Each number is 500 + 40 x the weight over the matrix's rms, rounded and kept within 0 to 999. Layers, rows and columns count from 0. Numbers have three digits each.

# up: layer 2 MLP up, 512x128, rms 0.287, rows 458-510, columns 0-127
# down: layer 2 MLP down (transposed), 512x128, rms 0.0702, rows 458-509, columns 0-127
up458:500467483523551476465516508497454578397536498514458452518576488457493471484493517497583463534579488489479545538462580504564531490467424525521459493426487509513533409513500510493498462519563428508512506498517446510470540487583483497520437521486490503503497445470601501488488463512548422455485508512504526460542523515448484506554486478505471533443422498462490496468460446496518473514493
down458:566494545564476476464494516489511534533441490447519537515506528494536519488538498543523544536535509486488509442453549467494546502461509446551478484488583532560512482513502548467538380476446393509565453470534470459410473553517473508514519490464576492451482479443494499471479481485443438490516548516563525512462464511436518498492442495527503563435457439463463504502536453511487575499513
up459:520462479494535480482478523551443576429569544506507543540510407474450464405550497414525552603483503564518437480564394527518540497433484555533393596558456479520465464496445469557484517515542482497514480525504486454573545504574473465581454461542513451468579455443534427481549445432455623447559456532474449474451509516453561500502544421485544481487480468506521512504529461579512517592445
down459:520454494460550486508480408487494441461469507483456580472514525565468473519531465498557587405499533536533580457553474465461484387529527476566474465493566480520460518556510563483428485539472457482513534468478522461411563511565447512587505503476576505560543503463481438501500518538391483426474573432500510573491489494482585548498477431557498504506474526410542535460456537519477490435504
up460:511498486504534501477466472495503533523556466467484439514522473506464468441514531580511508538560411477520483545544499504580492587438549509465541490487521569521493541541426530510498486437468450452532500523475481445577524372524439491533503512518500472491477495502539554484529516510579493459522554475535482485563456548403468514499438495471495492500491478467514503517571552449521447469530
down460:598456538449519561418496477492404449452473570502568567461538517584445510526436440598517502392500553480584457453504523508565508551544536483476527480563445429453461532512398594451500469436504518513533500495535470463418470496570444468491539497402610449510524550543513473545557488387509535510518572521503448548514418519482603417462456546582473499487529480481514442464577428452468609554482
up461:485543496496460522473460527516540499496490490494560455539471471525448496511490487540530550507418469514534507542450521581496449432515536494460484459497514581452516530554561541454452522489456509508462434530523437518532402489448571429513444589449452537543541493447460521518446433537517511473453490379513445492478489539492515497469510515457484420511463510451479425514514486395494491431487
down461:458483480497480456533515451416480490486547448501590552481559561486504449545525545377462515514554515457494489594532467494500458504513475499476561531519493537452513572488511524494496523557459489509528487478471498477520497550524501464476486573440500538535421473501513459585527407483442499479431562475532516469497496490450625490479418514564516485494489507441486485487540437564535564473505
up462:563442581528464407519518463446534543524567464536459502500447456574503490422509510499492607554473445500533489518435579497476476512535473442477577470503536507480570518403466551524404530491499500487487498532462500498551440474453550505407486473508555523464420466526468555532515470487521515536483477431459554494516471474466538542514501457453541448453485468503534424476518516506483485535451
down462:501452462474478492523504453476566553514411505503552476525430484444514523449502577518597508455506508543508500425535484487474525419547484557539494554463571526493439513520492465574548446539511545536523538458509538536496555489531452549419542483410507480538543471489502480496455532495536506449475517515454522549583460542504448481499523491456514435458505470507512484509450561432489456444498
up463:481511440540463508519539564562467502513470534543464519481547523564475497486558447449587453553556447565488488455489557444470575475512496439525518523554511544513494420516480500537522520486531541496452517483445521534574550541498477493506512490503460492511483457515535455545459480480559516552560483497495522570406485563531496490483525479496525461543431501484542542482502583498515479442529
down463:500512445460534466507449501505514502482508498474545471471468542498534445571482521518521453477528471471514546443474565450488513546507516448483498479500506468455443486559461545565554501506507483517489537445491548497441472530475493477498478485517433510483519455462549543456492505522481488507462440490534588525520435496520555494484525450538428463489472517468545624515479541536479500492463
up464:461496508472431453516523512541471454502565471493518493475494534476523478490512481480458549526529468405568486509529535464475463456446410534472454550478522576486513573526442493529423459489540514492512484475550521490541572547516475456606473439549542493548510464529516576513526513553534560400538580466451481539548582560548483524558491541529442524467544423507517545487517408475478528495536
down464:433560468492538556437466574522441413479510451533528534499530495541514455443503483396527548460468507442512484523495574520380490418436489524518528500546519500517504431454449506498454556474484507533383513517453492524574492580480518485552520482515556540510531509532431480484504529489495516549523520497501454478456533429464514508530474524486464469537540509581501484505542516498532559519508
up465:552489560522503519529455478500543525491483508495529537519484474534505507558505479511503487561515534490481488533493547494515500426528539506500514467514494571509466453525542553517494418536499587494442504504481539472473455481426528537478435575470502499463515460586522521536527480475488496524485458517485505465520531516454474509515458484486508498432476437568532592491435585522581519530471
down465:475498590518559583488480507519543526492473484490470584501505527450453440496477504484475431600504538446463472448450484451521458492526487437456482546487448491504517437427481579560514434501479543502412460538498482466441475543528523517524508552489487542485493464536567551489447504446485488533510503536479470531514491517451530500535463551510541495550485502538461583491497546488540474502444
up466:516457533470429496532487526553487468554467488533610512461538489546505410465520491455438531492498489548475520471576471531536537458482508443523508541426478504559542461594474506508551531523526462511499478458474537503526455484487442469498473443527441485529584496454485489491486490450510513505507405547444528525505486551546440486535470445453489568526468527503487570414514485495512477523492
down466:486515510516537493532428522491575450439479478524493565533467513500515490482455521472551420448533493482493524450528418496502460431414472582521495522489529526495567456472478483477480506534387510532512488484580502538543429449544470542576492520500542461494499476470512560531475475484502462569467442510565453507498448419526511438524518495471528524512531525490480519509512487485489487442460
up467:583470480480475472490515545582469485509578560449484453489525469466503454513517464593509459529503472491493475518474606500483462428517502452572491455465461457492505462548422454591454562451521492490507385517541514495575501498505491490504526487471514541489497464389523463509498519518546440481494472459543539519528449444494433493495587436501481502433559456532499528538440508510441482591554
down467:514530626475507564499387486421515517528468528483474547438444484527546495512513488498458514467500459443503500519471444486456502522509535510501496538470525483464480512511542551546549406528541599437467499491493540564512509539515501433454600450585483466554524441495458440512463461433540461478489554504507410505499576520467525506541459494520432498473546517535530559506461546464541572515482
up468:468557616502502521637520570466572462463502507522562379479577552494446465479438498505494486504459518448528502593476472490473504509473540542447550578458489526508509533502552528501448551496501486534439468584552542496510490498531470498493545501498465529554478583503568480514481550514468495555446500517441433470460491500485471476581566536547454421536536484525552493542445468505480549496524
down468:497446552512499508463461556539548471497509508561492490585491482501537519478491502540554497457517563475464393559511466457508504493404561435494523551562536483528580521417513520499431489497499490447499450496546517515508472482469500489484441464498478475493421465549496522551530491480505493503465497495522512536448516502430507502572496478530451584489478490505544601370481547495539466481513
up469:400452468547448406503504476522449458542566559474506586486425536421488468404508499502428446513498525524471559463526521473535480575512464503515505504448439494445465570532524478503420604616569487544466420547537439440526508456513482511433491453498516521441503493562567488448462490481525480587505571518508518474494486403519494524556445472425524477441555463578457529420561505444531499560455
down469:484444470521499494475431488532575496505514468547500452514544478553393503522493555448552508537470518514548513488505449429496444447563406479565498463476501528497481559475470447467432515465574538605498546501428493503506487461486456472502550437508509501531556515545524451549451396533489555486498590541447468518445527525530475491529563502439512465502563418514499493446519574505446540459458
up470:563437444497469389480488474550478478475458461555523488511537488410449556543530532556582553483520520480536524438557512583535504479542469485425562543516481529456498443543530491507480537562572600408496541504431516435429447589563498561516418499469495518504506542545508452496528528536535508568445521495463422419517543398409516487492521543562472479513528474560438513503543473500502543489536
down470:561482398520492515523482450410521533486395548536512514508522449511510555518524501518522499490477475549457434491435498490402470462487580526433576512535500500506575449460523501456434461592483447496527579389607564539585430562519550533536488499530528469484498566579472506481494544540551495496483378540427411398515521457456484497444500548508469563462560455505459428455518562419520462525625
up471:497470538533504458523454497488493479487529517515530500483507501449472513476454441494417438534500479516516517453507525502507531490499495488538554477481510528485491509517485453484473520512547457496488498519497517470539440501498508486486454488525464484506552497440469548463502474475530503509481538534536523541479575450508561481549523491506482466522413509544482492508486538472495475518493
down471:462475458520518531518487488512522508452511486536562504479469615509448553490460478458433429523445490505518559459517499471510529488538519471512508517479491492509525521515496531505522514499512540486490480493442513496549514501467452472509442481460477500499515536511549497501527459552493476494441500507490534492510476477450522525501542522497507451533473530483500571492474457517559438475509
up472:513488495470470483483527438442555508534428437558501527456563585525509511539425465498448515500437548450460471484513503469618502453436472468519516507481475468546411497492565555583519452471506495444532432496606473536520511471517436520514496513582441552591492467485522485464461468510550472509552530426494499511503511499530474462554465407406466513484520571501488484468507489416484536490490
down472:515500565442518517479525522530471414495556488513508547509533505496495434586473495478462488516548578579549419448452532447490536417469481539628534519493510477420493457459505477493515513581622402449604476490547562474541480546502446530508436510530531525509497495393481449498465455513383451486552533463555549441480560431554509499492498495462500438518506570466381500470463529513473501497533
up473:545447577558553492474491447552457643478490471530499435504494421554450538454604463475427455508491513402480521531425502490452443577507537534516524506482537561460429442504470513449512486465424471542428541531527493520465560420551509473494516466543530466508472484541502571529483464485454488523501475498433547536500432488525508487521387538499501620450503466509552468502433431592539434516507
down473:508547422548547469457544556516511501448487515513422462519519616439485488456530557544500432475529490459530560475452569477505612443456424457508444477514507441494515480537481524499556494549463523435536566478439475516448484493467565500467548502472597499421454446478521519459384503432487509494514490536489463438464453479455553460511483488515513447461535507481456499492499518506561558490575
up474:548490564437487527513486493501537553477537467505478549463484467467531543503498475582494403528438529459526519474613533413483597578516427513503504482528539568509531538520512578517513452472544525501462434483464480513523466493468488448442503534473569534495441534514492500506490524527531524558561512487531534460516469543483504516506542478481462537470449476541515494477541504509541444552528
down474:452433554442525500484511531446482530488422460462429543467451432539501479470459557513550433510450458483495499519535547503505537441517465420492457522467511469476563507454533556498474426486558486523502567510514412513449446559469479423524506522450442507462462530588485511435436463441540535533485442490591462486462510475503438488455487516461449524531531474478486507495506500507554534467475
up475:491532516515537451503452528464512506572517524523537451445464498456463469465527501496471545470514436447481485478507540489492458451509510472431543506489480539511482499503503516508488499465508487509520538538514520470476519410515495502555517526520531531573474489530488494485514509552452463533516502534529466510537468515515413514558539464578533502580468499456519495477586487480519553522488
down475:460512505485496450596471442561564464514413476449478507499507482452538453522564526472432487461504528469532510476481524514526450466456484517526501492519491505496513542521575485522470493482460496471544550465504527498462530532515491536556485542511495456508466487546469510538436536465481478463517478535562547536437507463542434504458555462507536480526484483524519471538509493520507519518514
up476:492524476428588461529489522485502526507498455466506468419503523468516499502570486581555512456469566508509547540494605493494456447527494520451537468440532511477492481471499468480452484441482552478519536548450460530558557419483469515511529529525523459430521524525443448503529482446547561603507465503497472457526496421534491487483481431487526508578485507615532513500408469585416441540536
down476:407406483532531552526477472509548482536518470478484538532480483508502534551542496501490482540490536487464562487435532493452560467453505538444506456536482534558470469553449493375519526469417521523460438507560464431502506463530490521537527536444492532569525544492532453487571601473497508427528492541436497605541501458507525508486498511545465579487548564450508474591480517445538513459470
up477:514470524459502512491467529387483431535554447525513489495508458480544489458509534475541411528475394507473517594491509494474507514478503565505568558469572523456548427594459536545443371490550458572470504499532515545474553499440531531561458560511463478458481470437551441428456490550508405446483486492560574552473544579546413532568568483430501454472445441496499460470429509572515441455481
down477:521483584496464418507443572539495473501591508532556503522451486527568476528470566547549439557500461489459488544464480500454565462525467478526462525495444452400515530467501610494490463469465513519492429526465503438487490472462534524516532435485492478448466477479515494423511512517511567525519484653527452545514565579546502467485453482483516533499466482465523532581536445513429483481462
up478:544581428486516494565479485511500564440520553464502477478483525546441563514567501570523427528484600506491476446535497513470428455547490497488533544517445524538540531465463475454495479459542542520519505546457544533520557520532562491434509507537573518455549515533554530426595521522548570539447476561471493488463518409443496502475521495514507473496489476515499434494462461499470465493577
down478:509496440524508493512513483449454505533540396502479458520530448498567498513537474450505510477447415476472475476538542525497504529473503522510483445561599495487482558468426533496479514596546567500542487471459475525414473550444517483474504500524579486526525495565465478415524492522485527535457515541531509460486555508541525495455544552526433541545493493437515442461582504472522532524509
up479:511554430491539500515469554538488453471497533477492488494526506500525451462497530523529516470489488517529462487467550536499431480462521527480573443446479488431485578575462515444445553507508511506513530580532472553584498487470518546568458530473485503478547447513520574462465509517476481476467453480517492467514540530468499489538570490422514482503503535525569539490517466506497538572456
down479:424569540530439616522533471520484464518522388533507486473500536524520486505463548519504489505523531526487555483448522472484541484508470464571537466490460500523543461447498519470453472539514519542540481471538483517455492529465537445544500475537557495464498529489541404491502512409483540463527508487461492510578469475481452526526436501511465503512525551474479488467491485539517521465484
up480:519449588457485445515512467506536539488506478531526488518487495500479522503456541516499437446485571498505475519508513472475510498538507521481478456585539461483533481582502451520523526519534437520506477506543505502463495576475492450487531475491492564532520553511490534522514522516556495452490476465466465477482552523509482556464546479491546468477502455480502505464491490488491465501480
down480:539501531493505516542500492497520459525509522487541470519498546502490494455453531521489476521500556521492492439498528540468413514511527458514531488483489503499528508497504481516536476470556516603509526428513494483533482487524456506483506547488527556483526531517540478527564499473532531440485482547509539440481478549494565495496536536515480526491472550484447484474485477545547450499416
up481:559484505510493469512502469522526555483534475511502542551501520503501530495511504551459522518495558487511427497506492505501516530509478487530473451539421506473485491515465482488485484550514536508509486472517480528499490470531501527499477515535504529438439444501466496468518502482453483511542426505522507564411466508528503552434494506506510455519500469546586556511462486521457493536512
down481:465456511465483511478553502502533497491478465497479491532517527536478498545451516474503479540477459552502469526522474484530491516503546541433548490471526488489509533461516587520487508561528565497486495505498495522469503481461496495556508486512528461548518531554498520469487507504481532457484545484463547475540505551501470443492518500514465517521510510510442490483497452500513515535484
up482:421494539464534531535478554487553588501476458623466499478514462482544523533560467455555422540517465510518470520484539507513465530537436490441528479605479521548495507569551577471538521551475479568559551537501509476441488503507558462566523496506500483544462514528518462427549512499510492516527456551618541509568544502540456556428528470518390437468495440499564503468459526472531512481491
down482:532422468531420475434529544497492532545475472533560534464562500524546458522470529487502527615563417553453479515498444520535475487523490522523521499513437490461452507434449512487525488531465506560472470500490520488524459519467473531467406450499475477566550491474455516416519501504480510517423534492547525412446538543530454425469441593493498382508449483455513421534541447546505488546580
up483:482491503512544502509503519572460482431539479524529495538484505572435512520511547497458524473495487492465544570609456517508433420519572506549497508502474562511423436471487477505466534532503512538527527549537520581476546527526525413469558446511540506564512475436529520469560452491508502478481445462472473454550505522442569535542482464527520502515546450469526503436493527482567549543478
down483:492528486560416475500537527438485531508570593546528537490557493512426438526487564424511509481436515468490472547464545437474508617542515520471475533519489517468542504481498514501504479419443502501438482501427488578537473529485494484477509501492504528506484481510465409478476475480469461513487453650521432496539490398517487449511488523436485475506495506493480566560512473545496505554495
up484:477512582429429447499539501470530484480512501560518446492562542521445468504508542466406489540530541434496478523502560553545437525510468541526515523468444479461483467526430470466457515476510462437479528507463502479496436430550510580523513564429505528521488450535511486488556494480477533592480441560575512555446554518482473521487438474474453505533519509430534528513452480488486479470459
down484:550547608519504526495496499505466499465463481525493567499592560573494476507453489482523580552574466461434494443452437536495510515459495527531490524471464473439499422522499505496478455545451419485453499497508572513487487491548507545515530520461564511512451433471503521436459514533495525466544501500444488461444531581481544439450524513584484506493481482483498512459457503529426509523537
up485:574599442516463478539507492544538518403517473596470459420517584489506569469532486558495546469540540550464471559406529503460490507540504500482513581520466509532463489526475524489433502427488466578452499500483553568555512463495556565515450462530503492527457526528533505568417488443583517460462588533520523493509484537455483550482476496479488494524492492519484500521417632511466460493509
down485:544507389447575440507420434529536583435522404489480527450425531501536559557443452505470513491566473534505480538453515481536494533537543504474457569437485479445467538523450494504482456505444476498506458477499577469485507444473538469448521488515545484506513589475529549596499478473467455473519545506472551522498456528522541477481496479529467584437572477468488378431505582552447532564538
up486:512529491511504495514398460509495485480563481427508510416497468497452506418489519434464495522500448505483488487470499573542434499542542535471465510510511502491456463510424505471521506471478491457581431569512496540539479474494541455486526519541459485517540492586502495474570563473537554465552457593516605437542453430457481527469554449542424516512492417498555526571532439436507499602500
down486:530511422540536526494466470505468516493446483439500545480511563488467506514605515510539498487536553517472432536491466442536451446512467488496486428542520586446518598467526451541506455427474507540457535482577496489554511531447443575459437461459473521504565503496485548517463539483596533492507519440463462569488451529498455469481499500500535504486508503568555501466539556500518581491491
up487:539434516486500427543535498469527506432507471502507431509510527534496468398497507478422509489466550507540532534451492530522485512548480493464463502460538497586524489508495531553475447528478529501505486489504488486530501502544488552425537502508516443493519484455502546489482539473445501472539509446514471461507483427530460469499478469571514540443489498504556496498453403513454491492505
down487:501546478528451527415535554562471458485534464523487502491550463496504500488479527493494471518545512613535544523485505449566486490521591485549447424419540520475553528491466538476493387543437447456514507491534548506462509482531552475509474557467514530479533573493472485518510493482433406489527581481463485474420515408511450506541470463520491482482437500507525460489526430495508601543479
up488:501465441467540463447535578495439460492546467516432532492543490524501550474528503584504490493566469451546473467501527506529510448466483455434504556510490543504518466477461484538477537508518502490489529510516473465513509496465463495474459528428507432493490508465544472500487500523524495498417478497545455456492535481522520542554494372462525527449463418482501488489492477471490478512424
down488:438509512499452554446422511475503439422422546531508570530449513516459533494571499480545597525555552505547439477451501486531490454450514466602445509503471491486533588453438534458570491497479542530480554492434462457510423559537481497471465513340511538463471431499549487456500505423482542514633451517497424477420497378459428491411494456446469522543528526563520453569496483455524462546481
up489:532475428495452489496529531468514504491539516511481477482476507535550501512507533534491482438523469470438504493477505452510518504419503511531473513498510566428507484476552487470510568482519506575475506534581431513511564480460515510547500540424513433420482443533523578458545505552477473525544498478489471534601561522541468508492492508467546429479478461518526565494526506545483492493512
down489:447429560534434457440546530546542528478436462515511508423531497447496445519519471542540442488497472474396438499445565449510483520443439463576466484507521455514493513453435489467513502484481469531499518459560507453486451491489497502483487553411527557531507479542503427452443467489535543577473471444519514492495451503540556491527561490478513569470529541513425484577562404504394547474497
up490:452452572467446509534548463557478564527479492554434444398474518495498470545550560499500501476485455543559587511533548483481480562438599495407535523473463540515464437542462439488508458458534509485515563478481434469433477485530473499531517522455564455523489405497456460524449497509471517501503424517538563467520502425465468583456479506488459509556483520553552479467553460566533450518449
down490:465521476599581581421464449484512566463543519489520607596471539488466494587544602495573464557563401441559420588435495504467510506484573488522605518591497461521551530427475587550530441490446474498455507505592505519441479539510548578500517489406514390458417503495505454429530592491580529513497482515512520452495458538522558464460530487501498544523557626631428501440480551545447532472513
up491:488451493458564480533503540491513523497512538475513498477454509552470565549508522545492493479466468439503475489533505477476471530541485517482530475475583481604439540436467504495616484539459545543534448507543440477536534475516520544434555518497544468522500474530497507521547524488471550537434472486469441513555542469458470555486519471446453458467515500456489538502497505456475462522501
down491:474472521482430500425490492481481479488464487569543524461507520503471472510497486480499507547478454473490447516506530538490565461481426529515469491490450516442485465527501491484470570492432520566497479462502514583506490527461456498517491474551506525463496513469460520540467581475468455565511482496532523496479481527531496502475485503505528520506515416520491476509586516517490556497528
up492:568512514474516462510511500476413491499403461453419462499445432557488499419530507481443494515583549492553365449462487570417477559455527485523522405478497541526484464442542431501547553451503499546460461490493451477500478445501576530466494390440526553489437460460470515539474482506418546514434520586536566470558457484492555529556451541514498515470476482574477451498456518518567496445440
down492:439456505490481504459482506469505528504493457540542494554519628542463417535567525454497492545484446462479546539519587474494493477514485540478550511454474446475470510545503524457535494510569481474493555504485515512454563516434516486474517497543460458503503525508489549501550562524534524471547453455521532520542538518506479537450514380541493570497554478509475484487517439522520426558497
up493:461479507480404512469580518476513515506528480541503471469466478488492582500549484502485526447447537509535498417500572523419477531480503513491478480493433446504476514489539432511540490444580497378434480534505427435461453505463519507496457507509528526453492426512473480483594517423474501484435505518523544461512462440469457494513531518501453506537496432529545479502533447464485491485425
down493:441537548603555569423572461457500417588542527483535475522443523480507608432470536442550552541474541541415528569480506473750475436575564503571479461537528513565453635439419643589491570436508351467517531524551599471661495524427563427440448436409584453436480530533481533557485464381554490521443499437570427545396589503436440450473481435560636562576580501455417567545519494434513450552494
up494:459486523507501513599473520482484570474581538536443488486531448448454526415554549515469511500533444553507511480423482489518448575460574534464480500466575548442469476487501535490465463502496440534491550504522485490480553507489507586515498536554469525512443504530511471543441489454430520450478565414500448520508439509511512563561538493569493548558497477541598568433467513433596453472482
down494:528482474496453565446480482504467508457461424523475563494469513529508506559545442447519543536481421493500475531534438463586503527512544537497487459532517490515502530521573437518449459564543501489437460547569448532486543521502461438503487524537531503505465508535506483464496522403464432493492498490453451462537520503478619521406545550389508574531478456442555508476531549433536593487511
up495:493621551502593534468533516470450541474560527515487428464508439489548570512510463468592490562464475536428571519467517569511523454502573545459613472386555485441443528514468581470483479497553496466479537503507481484500581522491459414447539463513525577525510514531413480428485491557597499530431548503498482559536537535488458410528490473498406523416510490503568537540422549549570479478434
down495:399523596503465475539446495437543541427496532442449516539544466452506520427483514525426466452471461483392499477547550537453507499465576583438503471589529486428578494485485488520451482479545482427477575448547545507497532507473535467480466506459482533471458474507483544476511530529483541513522428486512459450458539516522486503508589478522462477548533521395487497532415519500539472470526
up496:487504505496517505442535584427474510507513401483520441463532467411424542511673480438568475437571511496536438520532585532507520502457539491415567518551572477577525502520480522505536471566516546523494540480492523557529518580465441446562489493475435487464526542493475482535504491521554493429492513565522568535475496554470502557595518494459613480515516506481501591432455413490501478455552
down496:480503476496531470434475452413517474490514550476517517468495482452405525419576548465506578543510512531525469507515561511536572508512555475502548501500508507499424544499550514499479525552476412475500498447474408469516550513489454477498542497475495519561496510510529515480470505542585528532516436469419505517488479490571515594403470483492414542504526451545502568562505512431425538500586
up497:456508506513539499468496559508475497484452475499494470511518511515499527466474496502496542528539487492570463500561431465538475500436470502491476513546471497506478477533543518498492510501496489487516513531527448467455474537479546522497474474521444492518541456490501528442490478506500470433531509476500483452475533498489492505488477497491456497533457484466487520489539503471492551441565
down497:534463556511484499479543483515530470493546526469451518436537493542468492505482525489518516524486468463491428522536553495446460496539477491497448527514472513480545500510503495451520532544526426492487488482558484504457546443481484450499490536495467466538512544523500487471516470482519521443504470539536471519496485466476508451435548561510512502467478540499496442509537505493489484511520
up498:517468503528426431545527511458474489558529539527428480457467496452435450502472466478553476512492595520459512529478461476466483450500498501497454489497456489488504498427514516531489549553512465462469508550487486530504505508441539497510485542542565535533527491587481459495483477568506547421539515583472453487546530456405495491500516513503541529504475507467544477508553505455536478484540
down498:513494451507491512531586514495468479467544396538501491491522525494548553556499471466525515499545497549505470499447543463502516489554500477462513521454411463500582499548481494478519448510487401512519482522487518444445444483487465497524547484526523412588479393499503545512541536481501517509521475502498489531558424548450503484493472503495476509552476497513509446534464493529499522487520
up499:428533413453437510500514506479451525546474416544531434528539449566522401444489557486540475499493569464537406515515505523536445505576468484515528381510508564515486536496518562459537421490550459480547531532544460537453511544545464542529450475478515453529481504485538497513484464531470511465539476582428499470485516482523452525471473464500472491529518481513532448468513443467491443495523
down499:589527593474547546471485529447469475507446407383540582529483489460565454559495455491514455553528457570471522466538506486477502427464497515530556424505451499519500542483493487464539489516509416522500522458552467463488496510513432508494546531520572467461470537493526484460519598522452469503401535473454470529459432548441503488510454580488513434487535511500545466471500471481493437551485
up500:511484471467513532543459513463563482495450545506522477537494556477490546448443451528471485429499555471585425525554461470498491493545487553535540515491543550494479518584506533535589488494539462532564473515557497492527469481483531497472496505448560400537529531478541520423510552528478498561544538535541427541530507504507434546423466516534464525457482517550528515460550429543536565480486
down500:503538478498530600460399521452505436525421495463428523430505528463528493501510535595586463531527515429521442496546544531567493492431551497475552429436511452470523555520417513501559514523450435512529460461466502540523479486474582472572410482462544430562539524489543520476488522449504464513534476553571398541470431525534448474450475515468461570523527533532509504467545482434469497466442
up501:516447514562453455477501526491523567467484492593499532528498533479466516520559509444504585551530507455567466491558515537505430503494486475548457465473579450496516468493479470532475482461472540539589463501475441492488565596551457440504464522500512460461543480476463479510459515508522567476465413546514536463523491492466434494543481487549519515504555551505521428436539518540507520472477
down501:558489533481503531506487478507414582433499498474516517506478524478529529510478523506500515473470572510524514435454511510537464513558544462488530487541513478509505580521578494520541473528491452451491494471487493479545419530520442432562524455438547486487409457440542460465522524495459493444521473444567539495528430524487553486435439508502498478586554490496465496549472487491504561421560
up502:536557442456486453501434405426505492454548538534494509563505484498522551505490451506483510564455488521540516457535486489432501547504433423542508530473567464516574469516453467474540432463626521409505605511449454457464497487401475433435492497489448507508458466580501501550513512489526478497513523516488482483468469537403526520443521470546595542496551544556533543436553561506520443512483
down502:501434437445494497541440505427444522499454459493556519565470463542430482516523508509533510487428498471457465489537551450467523478482494501478471437534436466577494442568452497486479430478619541456523470492554534515466440499450516547519486519472490434570466475545459558559501542444529431455470476455527535569514517431504498440483462467543470540501470510547531477574501510454481433503452
up503:533477483440379513478586464509573543599493507510434551485472498533537462514511515567487512436466510433473493489549495451532548527531449437470555509483528513493468444469537501472527469482490517509545457413490548526500486469580495528502535441491453546579509474500487494567497509495522478583486511442499508440488502592513507468505526528487471489453522492545479512423513465523463484472433
down503:517539424476474583508488582456513466437523572540506475544507526511516487515420533542550554563538478463514568441473504536477642531488507486506512448524566524483551508474534512439541527538455500496449496480549569474528461540537484519490498526463506501476476503513487559489549559503521453505544523475493494500525454464509516505482521458414511519460452469492513535446467482517522540460400
up504:468432491507583482482485509607502538465484453526523492476524416516482556453531516583477496462515487443576504465432474518459498471525518542505526451512503486429474485460509492459500525481459456482425558514465510475486447485414612524511436470454454400493458502549470366490470492534473473446443396446512475479478530454549457569531406568508542489539483464522539517418479502484493529491488
down504:495529471590524522474514512461491450493476458548511485541572543458526498543503490430551473472546485547462576519529527501512451506475461454464514538481529547535481502432439490557548505494481573522536498523543521596491541555492470553519415536567508571497481481475460555501469550507481550492501553484512550490512510529474501461409463500523489513530524563528484456543500493532506426521514
up505:550573457532444491478529471571573447500523537540496552502460507539417512478525423489462502467502501519476490517485511460469487473475470505555503485549522505506449479571487487505514481461488492503526491511531482500458508501488549509517527526533515533454455532559533474469515498524529406484537468535497542482551503468497451509530550536488478498466501512489472467485456529481545496518490
down505:493563474518495498507561498550504450582505507497436578474488614489444428492476484492469563531487519484518504504485502508499478437461488462556485491507533526493503503486476535498487500494416521520434469473481443516536478485442516549535533546519516518457449571543478516401520542547521474531484444485448465488489549555562516497485496508526569491560519466456413459537493513506525470510484
up506:483499548440424555565491487507472435517452490524530499399487450468483498463500509503450552469481543603486541491466525544478452545507527592421437367503514592474475579548511634547503435555575507442535497510612517479464501518508479507522469508572509466520474413495441501566463459449560534485562526528581608503483517430528485515455541491513513527490555526524511536451501486515531529525524
down506:559484445487510516435492407474503469521489431442554537489616485475526437526479445449521548521552540479478537514510537488558493501525462459498476465539452546610524519450511517510467456563513543546460517493561465488493441516523514552504508469561570479541451434539409490493556537448459411511431551445503481489399532574541529556523451572531490499496498512435389538508478532413504478494502
up507:479484516504415471558520536478549549550481463548477457490488470580528529517548549468459508497554515458526528545587517481482504590474502471479494467452469522486565472496499476555491544526491548501452529471439514495460526509500437508495473462551510530442528452520433495551518487533465518465474472503522495526547406523499489513449433501530485380547572491538574486489521448513509487460481
down507:502472506458512526521484503418460426440506483491529590520476500512472433570530530550550509487528535532474475520493520441450436505530484534497550439479468472471547558456537561464457453529504490539524467487462474509447485553459515453493487497516507498438479460408466494477517450496584567480545496491553459490453488502409564488481517462495520505499432466554514551548451428509516489496510
up508:451472495427452441557548484448463434432458549446509479592450479591529570482573509478531501432546508496504500503484476505474522454481490542470482445533531462446520416512571508416550470434538484530446575591457481485498503485550498530499492472463502501453469486461558551449524487490491576556450525510509472581465507477473520485585559539528512537473457543510484483497419509491472494509325
down508:472486520526453468407514516511526417539470474540493484500489487605421527491516491398507445460512532538517349506482474513552507550573484536574494569458441451473549490518500500550440528505490530502518525495483513506514553496443554534453500472463495518448540456531498565492443566445430490479532461432458562475541519481485533443449470448494477521461475487475464463458526508561526408513610
up509:436470483472488463485497409429455454546557456491528501439526484489546473528418461532505469523439510494409447526551581493618512538412523501486619560435491489532474518535545498467524525458450496523437478533451458520483520451478492520490465474532462443492507570456496450561482512558569510508552455474476543469430562517513512453527480495492558436548486557474491519487453481551571492473531
down509:470545426470529514475533509534559530541528498532548500542459528480573512594455507561501516533428484468542469512558497504486488527604547505513495503536586515450517498488517494465527511448513498540529435509517517474524459466496441521522477579487527500500530552500510527465455444553471528496469505532539567532452514469540461524462429526544545558504498567467488548522491556495440464472526
up510:497420503540499464501509487594483549383544496522532511509544469517488575509496454479512516551544445435450492517470425467511515522483522551497484480522432589531503444502491485480508461496549503463477462442448536492529521492460447495440479519543526531591510447548543456598486436492486568505519511472474413482480472495532522519532454468477518487500474463492488564487517443456520523504444